config.toml
n_layer = 16
d_model = 256
n_head = 8
n_kv_head = 4
head_dim = 64
d_mlp = 768
vocab_size = 8192
activation = "gelu"
norm = "rmsnorm"
norm_place = "pre"
norm_eps = 1e-05
positions = "rope"
rope_base = 14700.0
rope_fraction = 0.75
qk_norm = false
attn_scale = 0.125
bias = "none"
tie_embeddings = false
parallel_block = false
extras = ["capped logits"]
init = "trunc"
init_std_qkv = 0.0191
init_std_o = 0.0191
init_std_up = 0.0191
init_std_down = 0.0191
optimizer = "soap_variant"
lr = 0.0059
beta1 = 0.95
beta2 = 0.95
weight_decay = 0.0
lr_head = 0.00853
grad_clip = 2.0
warmup_steps = 200
schedule = "wsd"
decay_fraction = 1.0
decay_shape = "linear"
final_lr_fraction = 0.02
batch_tokens = 131072
seq_len = 512
doc_mask = false
train_tokens = 504600000
steps = 3850
dataset = "wikipedia_en"
Each number is 128 + 32 x the weight over its row's rms, rounded and kept within 0 to 255. Layers, rows and columns count from 0. Numbers have three digits each. The size before them is the row's rms in percent of the matrix's.

# layer 7 MLP down, 256x768, rms 0.19, rows 0-108, columns 512-639
102:163186078151168169082136096100151150106105101086150153167127120182133143123141213065173138105078166163162106096144096156130125142103122088176178117113137089127084145109059112129093108133180146141133137125160129173090152086100111183172143156057083107223172163124087218160122125119131104111094166112179098174124088162101120142131129182145122136146133160149145056062107123122140126153096
109:114101081116163176148136186085109081127128112123082114141148096131131124091120083082081076128137134143141090121189111093111149106136142177107164069121094100158118092107185168127168076092144098116091155155126125122157127161105028128089150134141170119143135122151111113140149086091088126133110072085108098068090117100185153182102099134069180124086141055145071132111149127107122120156097
096:119080180208183143185115160128159166160138092086155142112118130149139082063121145068201134203180139150123139107138176107107155164126203117113138180221140083209108122114111149169113072114131138155155139208144130123174141161079157094127110139162120144095141051123129090127133082122153151077123143159123095135122106114089141133093073164139132167150094088158119118065090111140110185141137
101:175183099091112095117149106172099155167143159105120090154117167122174117151125105110180111098117147138134143110160141162192115106131165084168192172166124158095160128141090124135089147116138164172106163095174091134129141118141153071126116115100153124164132170178126134125160157093116126149113095168133163148127158137142091124110114125139111103128194085150141117124182093101205135090111
098:109062116127140179081158129093172180203118131082125147101116131087111140135121220131154046155141120108107171189153171127135106125147118135115168131057107100087174130100082143104121114135116138096124132143130168123102155132142116112179152031184127166027107162137164176141088141111102085083111131056191157107081181137137116207114136121092111101115129112094168190127129089167149153127156
091:111162123196128150184110106168161117049108124086138112101099085075146128066136099125117144173114155132075112157087074082159106127165153152117107091060145094063155121111143118126143144121150149134122105132055144106169154146063152155136126078073109125131167115122099129075110138181163173091158108175104143104151133152142137195125156213162136159091125124164181125070165151121054131098162
100:126157206152135132179135135148141124122187109167165114157068135087155102147097156125114160115134121155181112119179175131141082114107111080144160157159131107138147123125143163128049108154101110147127162057118099201108169142106121129141158072167133144094154130119133138190116028163138134107106111186178130160147102119132134090146134101164164108222153230178165135156083129102179172067133
103:140137152088145105175073116127127095165117102140142054125132061070121128152183125140089086073120128091094120073111123147141087125178135154106180050139109155071178145094130093130130122144166090157094138122121078086136101179073138120126177074143101160164092151115188131120163100102166152140106114100158152154134104073085105148112110154121144102126168121193124100088108155170153132131084
102:043131173175116175147125161089099157164121127137143085133102086125120093124146123166098115115087130169085146105164153144156125175172109106163084135082164184129121135117216102092160173092115073135115172130117117119103106111105078091106035136131107092078115154159123137122101132084131171064089138140125158104153121128150176116103130133095181111140178130073174146135057136137122166097162
103:124101149155163141131171137101166085171045079128079114160130120134103078168083099168101142109169110170125168165089165130130065087071127084085112126124131056164114115109130123147126092164166167088160149152103086116088129123119066172139028112091098103119085105172094106150150097103134186120078159145145174171118139137137098060146157189129125045101164098104137106169121080147123104152166
100:150143165200143116173086142159136131150115104178118125132123135203149121099146071179103121173173157086121097130122113113155155085155047110164187092111123067112097161114177100136106171124132102126121105158065129107083082142145106156173165108137128110141150175058160152166130125104145125151098138141156104134137146124138156121108163106108152133131082148206128093105067141093097176103157
098:085175167178124084130158107125164120111153115087162052110133175112116147095168081117160083090111140184155092082093130154113124144139170110178125104122158105137187106102100092086071107144179163131107108172140142110167141146111112158086083180115157131107121157156109105123163120092172099119122104116174126106150121097162091161099155114131133084203093148124140113128114042171139118101120
104:081085111103094139115151122066134106192116147145112112137146054160103094135111069126108070156180171120106105164102155112091154093124106160125124120145067089155158111119154144140113110172151140133115062119115134139145104113134139158097158173192121144152155143122119162160124153184068114153085172128177129151122101135121097160146175105100117106143153148154110173163149122142182149152100
097:146193148086143074112153185124098106037082132128170196111111096142113152125122149076088101112109150136112121148070119169112135165090103157135149119216140191219100111149122096032088123079139114109103135173131024110114118146176195169178097115185089129150160109136138136102082129192097170069174143157119139090126143104165146126127132117181099123118085097121107100169109153121143126127111
100:111157133146126152128137078108148146124113092132104115138135094158087089068214154149077137132125139121184101125126116106098082069105070096120132130222116104105118119116128156164142119143144124154097141121134119120175060115138136168113134177093129153124158168084077185121122126083138101162115141112147147101098119071068170113093107139136067126131130046147082113128177093151181160143111
101:111157121068129073088109156126123137176122101096140096113148074143140112075154152205128151177154114078181160169110135168132089130111116128140152108114173139152073145145093111129159131121069139147113132091173125165104132169089158139165138117094105075158042118100128155143127121199127133100166045161120088103095178143111088117120117133049133128149098095134108087068075147127136129148141
101:100133110066113144167143165157120154175075135111070085089092106103145121075160121120111099136121102114090135152111150106124184147085110075155106156131183141139178169124157141095154134116156094209169103137159109093054114125147127115121125147096095130102109128119151167103099120142101102148147116163079082104096130117139182071077101129084086130134119126152104143101086080151159128130143
103:126108102179119146162105228112083112139075105183097146136147113109089137129157087148123121194091164197207091105080067125121120131155131192140141158140121102105102099086052089041087110104103148120101184173086133146114087137148109050142087184175092128116128087140175115112125121096144139133086129100112100112070142121159135136193096152131123117152154103076107102168158093126162102135150
097:129083152137102147122111129115148109161151180114154126137131154092102136121073193168150210131132108117068140105157108217096151120122168161140163142099089112078101150124124115162161120169137166119137155079132132173124164121195137096141087111141150120146135159102112186124117175168132118049138113155132159143111096122137103157064099133090137202122148110130169123164155143134138140119114
101:109058157109146084106158111113112118124143171077159180129095134147168135123102103117131118108094091109149091189146146083141147121203121177173113108077121120110135153102134139094113153159185128100067077162142184129218085102111146131114121122121093095102070198155109071157126104168119103135146145157115146097179140109207092051093093112102152163157080117094146196148130125099112045145155
099:084091123088150190139105102132068108134092142151179128206096144157130092144097134169115125108102093157121112102107099195132129085104178147134143094169140155145097117105072113117123121120119115141093126178165166113178097139102113078154085122109057161153102132122065164145110182141159202073082148159131107077131148079153088075089139073142131091143076234099095137123175143064119115141142
094:125204128111115130160090096152135117125109133165145110138137156091148156109148134187183114100126048128080145112155162117111072116124225123197160165108160126155138170126066087124114162128122056176111173096102117122086141129113113121156074104083133111154146151101129111090063142102119147090180136135151153102157147159143142170116131132151124125137134111116099143114096161178173184152119
101:163121116187168076113119169101100124170092130158136130159131126196095135113126165126114108100127128107192061140130164087070104102146110117119147105132095231178132129096113093120096108110097134090178179135143070096050169093123158094109078165137183111097179143101095157146091092091134118181060119097169129121134143078088158087077184167092081142150097069149165087174145104131113126147102
100:100110133115129078159117087118142100193128110096162133097127132110105147146079151165130064152155110169064137134113127083101109132143151095136158160085106172065160143118129143077116090212159122153151060180162144082111130135102079197084108133088134159142140081124134130052078142086141171125130101154155144164105122087066205103171110167113111117116193093127142151130116121120125083149129
099:144116171117160179140074182128151101080076134081131158157099122190191086194181149084104098139113146076118196149109140107150102070070184145129149076121096168168046122137084111101150090170140097123155132117170171148150127104126167163124140153075184169095114086146079138115109141099132141114112094130149131121100117098123135140101171116088093171136087063125088123186119042137164091188120
098:101145179094105162065123169119096114130074126192161099138069135161113160090124122053137135112140114182179111133134123140135115113130086099188088141151171076117117118129097138147154120154158156147134170115088163079079146163110109123144115153156145097146131174121093184039134161146091112129124123070136123139152164069106068136145129125168119120143083132186098153189088085139127132163142
100:115097152142141157154102156155076103093087155150145167127123151137122143134062085117133144116081123148099111162100134109143119075090139120158134127124128099135134123096170169137141143130097050152094073111130146122091119135137115204104096171124108065136078138122104149114081201126103133148180142066075064123122112128199151119127140102097136166164121093132108122172137091169187118157118
107:134122129100152130111100118132206140136107110112146174146151133181156136208128087153135091107129129134108161090117166142126112126079151154085121149137149113130095144161205151124140152114142168129159111105180115135097144183121183178202100167179103164142179123110141117194122129145103132115136172149085111127191152119079148137177186179116130083107100075172156168135110147124123150109119
097:150108095165115143117075134164131136147137141164125105148207125137142142095122118108117178109165142116074099116132101168133086132071156136148091214215124067064131111119156102144138129171113121156173098137164154148147185109171104157117170150139174133148176150157168177146117135134129146181122077051071158129130104137121152142085099112098116120121124081131058149122159146130121144117140
104:110104101121148122141125124135141114130101109097100139130084112137121143061096134125119120138099104133098117124126081151123103139190147154116192140111138091125109123113089159229125168092188084107113125253118120139134100131134071082167155106118128151155118071096094145132125194109143130104124197133092045086135103116131134059083047094119092110113153120117182178138114125139079091123128
102:117148104116126119096176157126131162094128189087152069100053140105151117177129119069166168083130142126117178157060108118159198133118143123069142126073154069164082108079214101192137156208098140133124148086150069102137162191142137081057131091065183122124108162173150097153122136105105122136197151127164163135138124126143103110121080145110160152213094072122121146109136098114140124033132
098:131130188122151126085172117135146163109158051159137126075100133169169158134127156105134160138096167109154144151128111121145155174144183111167135130162149099165105146144174142165144160162141139159203146131161163168068057120114110130139138129151125117097153174116161121150111078089096131149132113163150125132097140123132121149090148178122121098126179096071151114237106172109163124144149
101:099129172131130072101132082108139094082171148142159122156113124117112120191023132186131127086150133128151185121107097143136088102159157165243137174116141129110131102095064162131118118140116148083143132172136192139103099138119196083138066172109123149120168166119114083149081144133133149116147176175091152145114123094139067129083122095139133120161128107113085123130123089171143151143097
087:149145092141144138111190093130110087160104150185132173067125115111137134092094152157070131131108086163157081167124153191148144106189152140066130121104125146128149110157116075140114105154085129182143092180157212187093122130157155053108128159141104132149129138110105134108105127145121149180118123115129107116090135124102134134069111133093068145109111179140156095107134140111116153116106
102:110134102126147116122058131078149118090100129125130149078144105141123075171100053113136129149172138060034120156150148111115099124135197139107048121153127155082153098167089122141124111094163178094154126091096165185107164169117187141126148087119142108079047109150179074135147165134086145163171141094153087174128127118140100126132073171156137122119108139101172134158130073171095107126109
100:176074068141117139110093163135130134107217108090168143120123140116129130127143072166130215136127116150096125100161117110120118137126131133144096160211147176103126137193113129185169152139075124130157144143064168143154122133140148148105131113166130139126164118070135160198171081179168111137154144109146125164141172139115105163120103116136126084096163188103115115089207113121190071092145
105:106128099126148098158144142146120143120102109106125144148084175133125174133080124154071113140120187115119127080126092133089166076080095094184172122139149118102114129172125161166062144122078153137131119080116098103143191124151188153152105087115109118134066136112157166144150153124170158116115108119116141172176120149133106118101128156107150164133127154081175118148140145147181098099150
105:123080114137130156150145149140094125193067155152141109131160152114132152104154166095126061064106237154133155152085196147144113106148147125027147109143168146131127138096106141076111159127035166113126103141247100131144128068133207131133123150157051172139128099077104091175114174115173181178113046102106114165067141164115157104030074207167131088135089120144134149096178118097157107111132
097:131125138134172070129110140133209160079080106119182184071156162158138141136120189099116135200153093139198135090134105111129052171087087111158099162125124124144118102093139149083081119079195137108181147088171142179227127109133132102159133133091142149208138146078123134100145081135171132063131131143096099135128113110155144128153161096154130077112127104167126161132110151161128125155149
095:202105129076127123119163086136135147155126156134111163114081128147110143043065106104120176164170133169125136125099143160137146077149143144115118168130119140140193115152089098150142116174082199091134151086114159136076088152109099131160149103118099131057172139100113100110143132133139144101157125084101106086131128145153024129137167154179141119119096129084034083079100118099092161112127
099:126094095102125149085091015117168100050090124163056085105186127111101136033048132138135112104138118116117170151175125127118104126140141169089113109115122199147094168122127088147089121083096174143157112110130150155116120168143121106172099196118124133139140124142113173087184077103112127081126139117128097133104109079123098117091154135173161132171092112170095137062134177150148117086150
099:178126149136104138158116117101156120118146113148111097100105157057107114113079183128169116117151122095157131151090118138125142153149159137134076082150129109119116112096068095135174067132168154128186118177097104124135152144112126159125139127141132142099162067145119083183123162205120163104131125134148154096168108114162130170127130125168172144116137152112104165100143153128133095144110
096:120108145161140112123138136137117094120119116086093104139170107118147158029127108077155089134136163133096156102171085104149073144103136146137142143137190143063081111072133162105125179160182054167181144157115165116125150197070135135079105145151110172084114097150091083089128177119104096142181132123173100147113092141165081185051117174147131082145107124127103142175146111150139147107121
098:074102162171167171113119101105135156146089173171115144143152167073120111129114094145120140142062105103128124159137120141138121142174132130096174150124141135176069118094111107176121142125127144114132125115138105099109162080094118113142148093139186116119155132094105116176094136133110132103163067100121118071106160101142118127098184149159114142113118099163087171116145151154071159163101
094:160119163154127132152106050146157123074177139117135156048223152136128144136133146077113124120120169131163108153126117118136139177108199166090146068157144121110064125121178130070092146130140129085107068093135132130137159097150093145161123133157122102168143138098136130172119099135138138157104086140177156168141078107149099105157177144140125172136197136148166139069092146087124138165139
101:116171105100135181219099082096093114162110110161112199154145087087124089133169121200145105135126131102116166115184132113103114157192144138177101106189147163126129127087072103148137112122151145121131107119161127055143164109116174154113099122182094126123132108094126080063140118142174100106158094096108089111187142099218184141163099143167137163150155107097126185152092138135150154103123
101:134156149150111113180133208130105136131129140078126130102086158179086097160113125164135165160193115110157110100105178086103096120143172182123147116148131096190113155157068101112146103154106166152133142110169136122048152154139126120135084138102129111167114151153080155083125132053146117147117121108141091118105143103132106165151123144103133134150094219111121193083138116135121121132151
099:119118085169120174114145156103137126096147142115132153178169167181144124102135151094151131136120068087105117107116151100106169147097105117110170188100110183107105157120085128186112132091063195118128096141102229112115117127088128215116169156137129164107133038137139173135135090150147193123118141143175171125084166133135199099139044169169094120057102087177142176130077136134130157161141
098:150111170187115066103136188113131133206091126168120176124167143167112148177097154155112103098141111194134118143128133175155176139138076072112106126106113158135142129178077151133100131171120154162165122100146143176148134123118148147058103157133165056177191088142087127182137159100161092111120095140204109102109109164126098102104124148155138202124127119105191144199134118137121120117143
099:113121176133112170101138170104105122126067008149175097131154134109127139085140169142068148067125143156091128125163104099156151119109108117172122092185101124138126100096130124189100125089177119151141129091099165130100094120145141142099116108172093087213141173091099169119114150159132138102095097132090139074064162114118108146146146134160167141113036070140130095091149128154129130160087
100:139142134115164135087100095149051156109130159104081106124086122103137129125173153102115118143131149154108130086131134140122140127128089135071127095140146042200157168158142118142123173179117115142146150097158112121158180099120124153098071108115180107183162134114149112115111115098109180166101139114117122133121113142118073068061139138171087082175135201194079104109117148149115156101126
095:137071102159130116151092151115099087154158069144161147103105107078115154139153145126121159153143100089133116220151086182132189123170095179116068140084081127135158105119172167088115135126130123162123102128103157085105155107115083155114105114107187083042148142020128144127110120089117115097094109147057105160161125173159085096078194089170122094064124090081148132118107178144130098091115
096:117104168070212125059116168109095097061123114129168202126112107101079153168039122090182128114182135125138169162101114090124152150100057108097170126114121149143140128106085157163141097173084140146169181123128199079098159081163127170146176129134186186155114184092134104137106133095091138096078079132140153165129116141077090133146140106123123117159045149129162140153162065110137171090115
105:133135076114152138082149184127181131090100137126180080130098119110129195128198157204119169152126114085132137120079102134132102135197186149161157163168131135178087124124104149121149127122127152148082121131124139211145159086124124117130155108118130149114152104050104103119140184181137111138150143110183125140149095126111160132139143132135126190146137118143092155095122125133097180093155
102:121150115109167108198082176126124086110135140145109196121111193130108143184097113154141160119165139177108136148148213117104093144149177107109143154139114087115121113132047127120118104113151176143170144162094138150061129186143106183056091112198107155070157127094150150104147110160152130139125084106128082094123132131117075131144128100075152174172138139098102129116122110130102098162094
099:168128105101113113120087148171160142122058143111150143139137128146115133119125118147109149137152161129099148162154129132139164144161151091113146088221103074109122157146150123129150152193108103096148131118109124096108120092123088110125135159094116086182137131132168097131147138150126164181104132093111187221114185073106148095098119129079111137173143077169122131115115123127146171179138
096:138115176065104121196132087132109109157068154124146105144173113112156165076096126149176139135178106105142104154137140104113178110179150102096106157111143113099114105164132097077123139096129132109124138143125137182139116131149111096111114083055184094116134091132124179142092125149118112163114103114187134081033130146156142151097105100139114156085163167121152117083079150119132168087161
100:126120092191144137099102166153122116051077167136144101123132164146108097142133165134084136099142131119135150109155149097115131121097040133092101108170120169211118128133151108133136147066150118174117178115205112082128089148092182142097163151129204144168141157112154126152133078114080102103114146134141060069131115128096146145089151115130146169070109083133100126114135083089140084131121
100:170134152155108124104095131136109112107151084101158173156125107215134094156111119169121127149176167151115154082071150171148101125066119162126108141100167061125112164144142120107193108186136116169152142149169163160134164095203153084085150106126146118141122092149120146208145117147124158134085123087153130160147144144100127148185071105125162104119116107108116096128093040110120134058139
095:118127160131176165148171169082032109084163109115146122113133137147114109114074156145101106124153129095148129157153165083131132098178090104165134146153151056135104124074123125098137154152122149118133110149226159091177108151093172077136117134106101189104094129140204144097117127127159171106157106132142125108094155111143154142078138129149139127118086070141115210171137149108137122100130
101:158106136144123107106108199151062169139149163149074085130117123159130105077121139169148169117136114185153106119146074169143064132141203143116139082116118080078094113147142062168117153154106120145148082115081146141058176082130062137142104142097121083056177206109142099109132137183120111093139128127085129121069126133151164165118137088086119093135128191120107159141152119071209142149094
101:164149114112161138104178122158094119101195170144190133136182160134156157212058062146107077120129124097100104141188176096127127147098164098079078134166161135074132108126144137140174106114101134134149055168078092152126087106120101102164133109162099213104111127082130108079142136106078105139142078154088147112140127132109159114122075141144145047145139156164158174211072134130114170084120
098:074085132211101131140117152131121137163098151187174106130128094137112133129132161124106110146102027144110163150076143141096160129131156097170160157196104146087149111135139134087106152128155112170170127145172152128144181141128157138071133110172117150131137112066160166109145087080107166048138140118130101151122058110089072075153097098107087105134164128189161084074082106127117174106131
096:115154122113130121092160158126170102172107092134121108102162107135167113068149095177116090156136127172075185137140087155088219134091093086161123124051119097142136098124124134150181108171152107120116125105166134102200122103118076111109093118102118125094082146101173100136169125136110158115134143205124071131097098121124160180133076103042152121094170103041140103160128100169179119157143
094:140142095126124105143122154135124120113161089179124096089160146141118112148159137144135170060121166130153160078145188103183132106138147149093106168137110114182197153170098123166165114121111111096140176157083098166066140121121114084107170114145064113139164100114115120119098140135155194152171183144215132216147141100146167114192135151114129183134152152120177089213145123113069068155113
097:149118153120115086089120123146102148128104137067160109179159034144104141188100171178158158157033077083141112079125162143124126127126183169178165081184170101129116157132102083103124159212065135118129148134121149088122152156108121155163132119129145121124125052107149176140092150105181097130197173179070148107117186127108116174107122135124173149126148153106136172114131124108131113115151
099:162174054199172099044150122133133072142117143114166207100102096085126136181143109151135101154112137202157100070104152105123154126121102107121112195132155103141145150115149079134069135142126124136155078096162193127097138144170147121147115141188092109176168163118100093170128128151108181144204045107169111099115141097113165180093160144067121160116078170133118126104149091085137153104101
101:170182174094155108192086219137093151173086153138116165159170107118161129124125136111099144093109099123136143134098153144125091149181147088109198146112085093096167160165155121158157175149070141162142115152087203117141172053109130172154139054128102084046144157160152138137146149118116182135091112123140111125081137104097166188140176106120047153110109125165113173175104114150103114053140
097:112110176063125161099125166160103154180162074169104123150123084130159117126185145082116067112121156131137158167070105171142124141121172128109145129196134067210157094155068102142108152157101087043169098153147164188134164100107107144190128098180123128190115137140103166145140128159132170113143068095200107111102115067086149117145068154128103200088106101169149128087165117178112134150147
100:106168119088112147089132135111067142083101100151109101183146114192156141116125137069170129098090090097108101099129151153130101146109103096115133114104162141136134145102110122092136147127171156130106063111167134128116119093107115139159094128143083069159155122180130073127107139175106131134167130070070119128081128087077139166111138197186134133083067100067145142174096165157149127103106
107:137127118100107088127085145142133042081137133107109120169126161122102117136142129146081125076118140142155100111078095114122117096095187119099109120108142157065120089117084083101152121191180112113123138129119126077137132114113090135115156109133160152083149162131104116065089181139085142036103152090105124115150081098144100136080108105082101094196108138099085108215086066169103086148078
099:126151123083062151144095110134146107097091143171074098134117071122136113095186190079131120115095136137099118121219176168138053090170210094159154196128145124145142113113102088116120134166148101117138071164124054089013109157137050099151089118154116113135117103141092180101133136123157126172085148131089093093115131108096175163097092066157098150147167165106108151113115164191158137129145
102:146096102098168134144131122143152158133143068119082107140128124128181103135063172066133152114118118189115173140084135165140143145102104156110154095052142162139157110130089102110135123102119115154162096154122114109174187149088100146185116154129175210143154141091129135106143106100087144112173087182118137140124105136104079085101132086115118117091142192059118171180091098148139116140162
097:136161108121125165126073051106124131161181160089115108125152173115114137119106126123168119070134148096187070141154127089114108085069181145125093136138137152135188088095160149145066105148180066123128138147147149132171126129123142183123170133147081124198094175163133060144124108076171112183102116091172097146141095094098153127102143115158121140120210164173101149134086121107131095118127
104:131168093139049094104091084162149143153155110099156141133116035138102113143130146140165152108136137054132104130163203171149127161079121154109147166176116192164097123101091164115135136118144115119089142149065093111147158101162137161118152129095095139074112203152134129178147133092127104122174145106183059074151098124112067171162130147100161118081108128175056148153077091110190099101118
101:112178169161124125116093062115130090170144084113062166117120096183158120185068084165123102112058167124117150138163093123131114115090128129149124099107135143107099125126159117137180162126077109098139107096096105117118117135160108090073131158158069119090094108077089082134147194078137113122121147115090132120058161090138122126129096102142112086111119062090089114150134099123150155213150
101:130134131145113135137124167129136129114101148109212102111120146199106119097168205096124099155181077126063128157156123109113071092118178080114141096117129153128149132146147147137096119108124102127168103155139148088100147199061110075158151156086182090128091160079186128094135093209114158077116132193156120107131120120140084162112113162147102152124099081147113149124135102131137185128135
098:100103173179150173135095176122132188143120068106122137149112114119102145132144108142114224108122115136130132037088118117125091106110117123082169154107123090135098130102058131055077127095158129121164116122126172153179086157074193139117132172104118118101077149106127172121098115163162082129144106119096026144141136134081026128144099100136080160098143088129123170113134074107159128140144
101:105125126155166170100174120116088128166142151144102115158107118158116171089186150168140101105125108095174123121133086174144107108098142109107137216113109110077156123125114166110153128151161139148096146156073117154115131119139148173099080125068131128133131126139147117108158115125116124172144120116147145129121110143047108128164189137121108103112116129153145141114134089163112141132150
102:152142143187168065155108118142146145137139122121105098151143141103156155124149108107128099190194099141167115116160130148141164128066091097113107104111107113105162155165041099095115132187178131152147107151119239123093152109121104148081187170173030149140104145145106147103159083125156163161152157116133100056153103127148080181106057098122156111138146137124107154165150143109144107110120
099:156121152158116141132104217126114094118123198144048119134141123159124132123131115114138120151152092171168097121148104122090118098136228130069140204122117126090080117118155074103115143100106115173135145132154143140082112125118155110198096138089124084114141106145096049126148163107123102034113107107114101089152114094208123082202126161178117184076123143062132110140183138131129129156116
095:086153100123204128159119130126113076076060165152163142115090128156074101108157149136105090169132129137168116183098122140109116113074124139142142147141093096114099120127024125104127090107143143108137117098133140115123139180101115126162132037083099115159062172114135115138092159137106123105117189171200137115108102126082123118180127159169179075112159108183094152137119109122099141124125
098:142144099055158104179137113117112130125122224115137085055174178075102095115131129085129126124127112110136125104089109077114124086116146122157117125130116113104151114152133106152123124132115105148080120132133123113140098149119159164105113090123170116090151180141068135090140131177075111093086121088113182119129083141138112058124141116130183143110149032088127150160120100100115173171128
098:165104131127139112151128119160149152132122131155116165162130132149136164055141152068140195138145143111154152119062101124151123156177096171154109092114159063158136157144170120116095137126181098118131120156109150149165101206110090152094067163156100063128083119129145149095143160133179104140132108135109098125190075113168041158132183154110109138140176175144145047084190154090138154097137
096:099130114153117108132120085115079201125159183021176108151144171148092107104152092115140147115183129155117097142121158117136141116159099122151123095146129166122118122124143106090169127083114084175126118091063129146159123183153048127153129076128131127144157140102182126063144114165141117135102094160194125100085093158085158130144171120132120095164174107145177142089132076135135120089148
102:136123127121126136128112171156159104073089125181123099104147129110134138100153101149123139101102146102163098170097152110152123096178109144123134148189122095092064092126135146113132134118153078118156079116152122105110102086118167114099167158075131083121115157132119142108113080150193151112114141109050096094097125121159114161097124159110134192113098110071099141129089158128156071180167
098:140126116133126151111131061121156151099133123121104110112106095094161136105095082156060159125133142081084126124144117124102121120098083095093147105125121105089139117147131077177108139100116150127111131160142136087182124070148116164127107099084130101099087120062083080176156137163165142193155152144078109089115106153134118102113093118147101092136119120089117183105103093138187105124125
099:130087100140090139171121112132140075129175158137163093104113143105142100066160120046092139161165155143143149158126096126136133178091163173166105140162118097182134132083132152157106134109133124139151163075140134108082187151122142107128116083133102150053138107117112132173129112157156146164110129148036204088144124152077115199124088176142151104140187083120096077144122152113209193147137
094:128171133115145134092130148141125149170086149186150123169102126084115127136164113122086154113160130074124140164145091106137137103130127137168137140083090202193105109145138084105146102099124193172141101059165127101117133130093162119172100097081163126152113119181150144155120110133061114133119154107147123161133119148100131155094150097132161192139171127163069127050106105146159181132194
105:151127161118153200163139104133107100099131177140112069101105144134139174112135170107181171175140177173132090160156160144160084087129182172132085100178166079141120180089106177129179135128129145136158136148184134148079147137169114145053133119119126132095166222072108133111126155127150110147137118129118145161151137116165108143103149116124078175132102093136173150093157150131176123123144
097:106092136136100104128112132128161103081086089121106120159151085123122155144149121100103093087131133137122132102156117086099146137150141129113110133132156126194091100079141150194142065054123107135105163095083118102140147110158103099106157189116155159171232175176113171143157136130161119076125077112153130119156078120149080093135141162134155135138160076152077090101161156115046131134138
097:126088122100132133105157070119053127040124173097182146173089124095136147136102140127159099103145171208138130147098146172094093102132080098152162090138104088065101116113139107099068129087200129136135059098078120088149088142105129106116153130150120145118203068134110161109114154145118122116188185133185131115089070133125121189082139130110072103108180101107070120137139166096114143146077
109:105115110064118155086108080129173164094116135089129128138108194115114114115101117089152113123130194116105110159168112141089128111139161115174083089108113117178062116173149106135076145115072128098148122173107148087088124095188122030075212113098177182152080089139125120142172101177155086066082085112138179198108153140140113108089172141103197114123103131118201148151099133133111108137113
095:111107131076157035148112095109131113127136143153173058156183193198130166078129125090127087192139130104101118164107141093130165157085148096192133061148130107194100121147144128106117128123111168124165142116165185134233129152130073182167191105169150156140137144163178102122163103120113133142135077137039103100151133118087084153089211089143162116101112138089134145137162129133145117114203
097:124094167124133095055131086099164085107094117116118179128106160094103145163101104166120123078120094094148121142102145102139191154184141133162156107115093142152139114141154129128161115093097126138104166143187070154155161141174080121142104086080125170118099137100121173145152137163084083071083101183092121110106112111133107162079048131119124140154147174176099146170055132130143118106093
095:122062133138164132119083101125140171148124129137122126143154028142150135140142116102079145107119141130143135103196106101113095132160153157078205114124172167211051124128131135065132140100134132170108144101075088112171135110158101092139119073077176142153130166172127132105148147156083134084138109087120036161104148132149125091172166144092089131135157168158149150156175155162112129074134
094:139133090081148140135216126138097136095130105120156192134132102138167158195099127126180094135161154071129149130125075115120087113098126177133135144178167096132136131100111130166131139145118132114142204092120213217097113175148103171041141114129109121145107109177150099118132174177157135142174089164138133097186171145138123133148079097098129117127130132221167119112111121127152114112148
102:120175188102103157172114179129120111073072129171065115099110166103142116114124183146158126118076101123068139088142094115071175131167093166154129117145088108118105120103184129163121160096149150126127143143104171079102110072147079160121169175133062167129176097057096129086134164144107099143159118097131163173102105135076114126098098149184077120149107118102109079124095137132157127145092
110:141100117185133170031164144113149114110094094145097168100122101177146119095124116094123162120105126160109082133155068153101098170107070167123149148143075073142169103151200122125073105085089160130127128163190102145164070114188108124113181150082118115126070129109133134107109144156130142107125135069098103155112166091079113098123103099114126099151109058113153076115096106120071153176091
097:143140084038140132054093109113147165188124080047085131086136095090125167151092138124157126120112164136120100119150079154134112087123129051096111148055088202144196093134097128166139136129192084120130087107139152118135107062111162148202170150095181094132104117177102120146120112126168093164144105083104129089115141118151126094123214152214099118144121082140125108158078096124120160102167
100:101133143142112083117139123107103136131086133183115120102143118105153133062109124081116097146149137143129131143122125187123090134173169161189120178181129049153120132132110146158143089121138111104205101128098171100067145165076146149098133087090132118202203089084141114162125120128111167132159117077203160088147074164146144112152090128131119132102073097157095180074146139130153152120112
102:099115107130073139162191186121128133136055157112117135158141036140104111105127106158129158150096132172109096113138144149152070132163148090128111115139138097111082124157109152091115135096142116112112129145137192089142076067083120118109130090155137140118100160151194151109114088117159133137132122068131093111135154095106093096113116087070139088144122067103100205175080131129082100175124
099:127116131148113127155159121085126077110145094160177160152120137080096098140108106029156108147093136113140131144181111124088119139124149127111170182125134142090116106071126175136119146090084151064118101125092134105145111112149059150118076118106138155084097101109134086102080086135141075149104144100151133129074116112188068109201074157153110165095141151172096073097160218104084120167135
101:165110108047109148135155185145155113164198108157148161144164154092107154186161105127116071108117154112170102085083176108131133079087225158095097178143171076095173136091097166106148143171120119136123197135158169095190096139107193098213119094098118136122107120084147137130163093126080163142132128115137106113160144134142121120123098137098101129157146136120140087130097155121093097116119
094:142136142148133176088128054128096079175154069065128097104098186115136103151130107162116114182156162118113122128076192171119194177144119168108171088086123087143151123136128153100148134094064138148154137143179146133186097145142118108134106121152137146109106051062117112149103099128127158148074104173105117191134123134121041125126118168134142152100071147127123138163067107096131092183093
103:153088167116086190108117160155139118101138110167164095106141114096084136174221167171114115098163080058123118088108141122143170156094172132153122143056119115150206119140121140113148113157077109123114119149157145108123082140131199057172164115116144098150150103164144173149073137096142124129175092163094196137132109093148134179120121110118145156119109077060090127068173154166217071118107
103:121184071116056143083111137114108080083145152075136136131133167145136140139169146127134156169148145129138146185122100128111124109165170193190106112144117102188130107183138172152141114189136151079166108070133115163101164111142107109167156119080164120127129098202188109129163148113203082097139150138125097154112062136106171129130100111082176076124142081212101111114137110125111136089084
100:144111154060144178157079142106148106130155117104179117131112090162124142184117129122130126104186164117158139136060101128135102092130116123147121146082129123137094121124135129063127122100163150136130200106072108128127153134128141104102143082170148121127125059156151068122127104109095148128123147173166099175117115139186112092123083149115103147075157132169155043140118176149142159092184
096:118045103163173157169105095115114127155131106126073167159089166069142123170158116106126157147163118091075132142085137170147088109121095102129125121065148135114192150093085127105071146139172199134124169147142090066167166134076093111121097125079131187129073130145121142097147135127139098105129135150141070111175136108133153169130073088155135161119106149138121139127111145139127107153131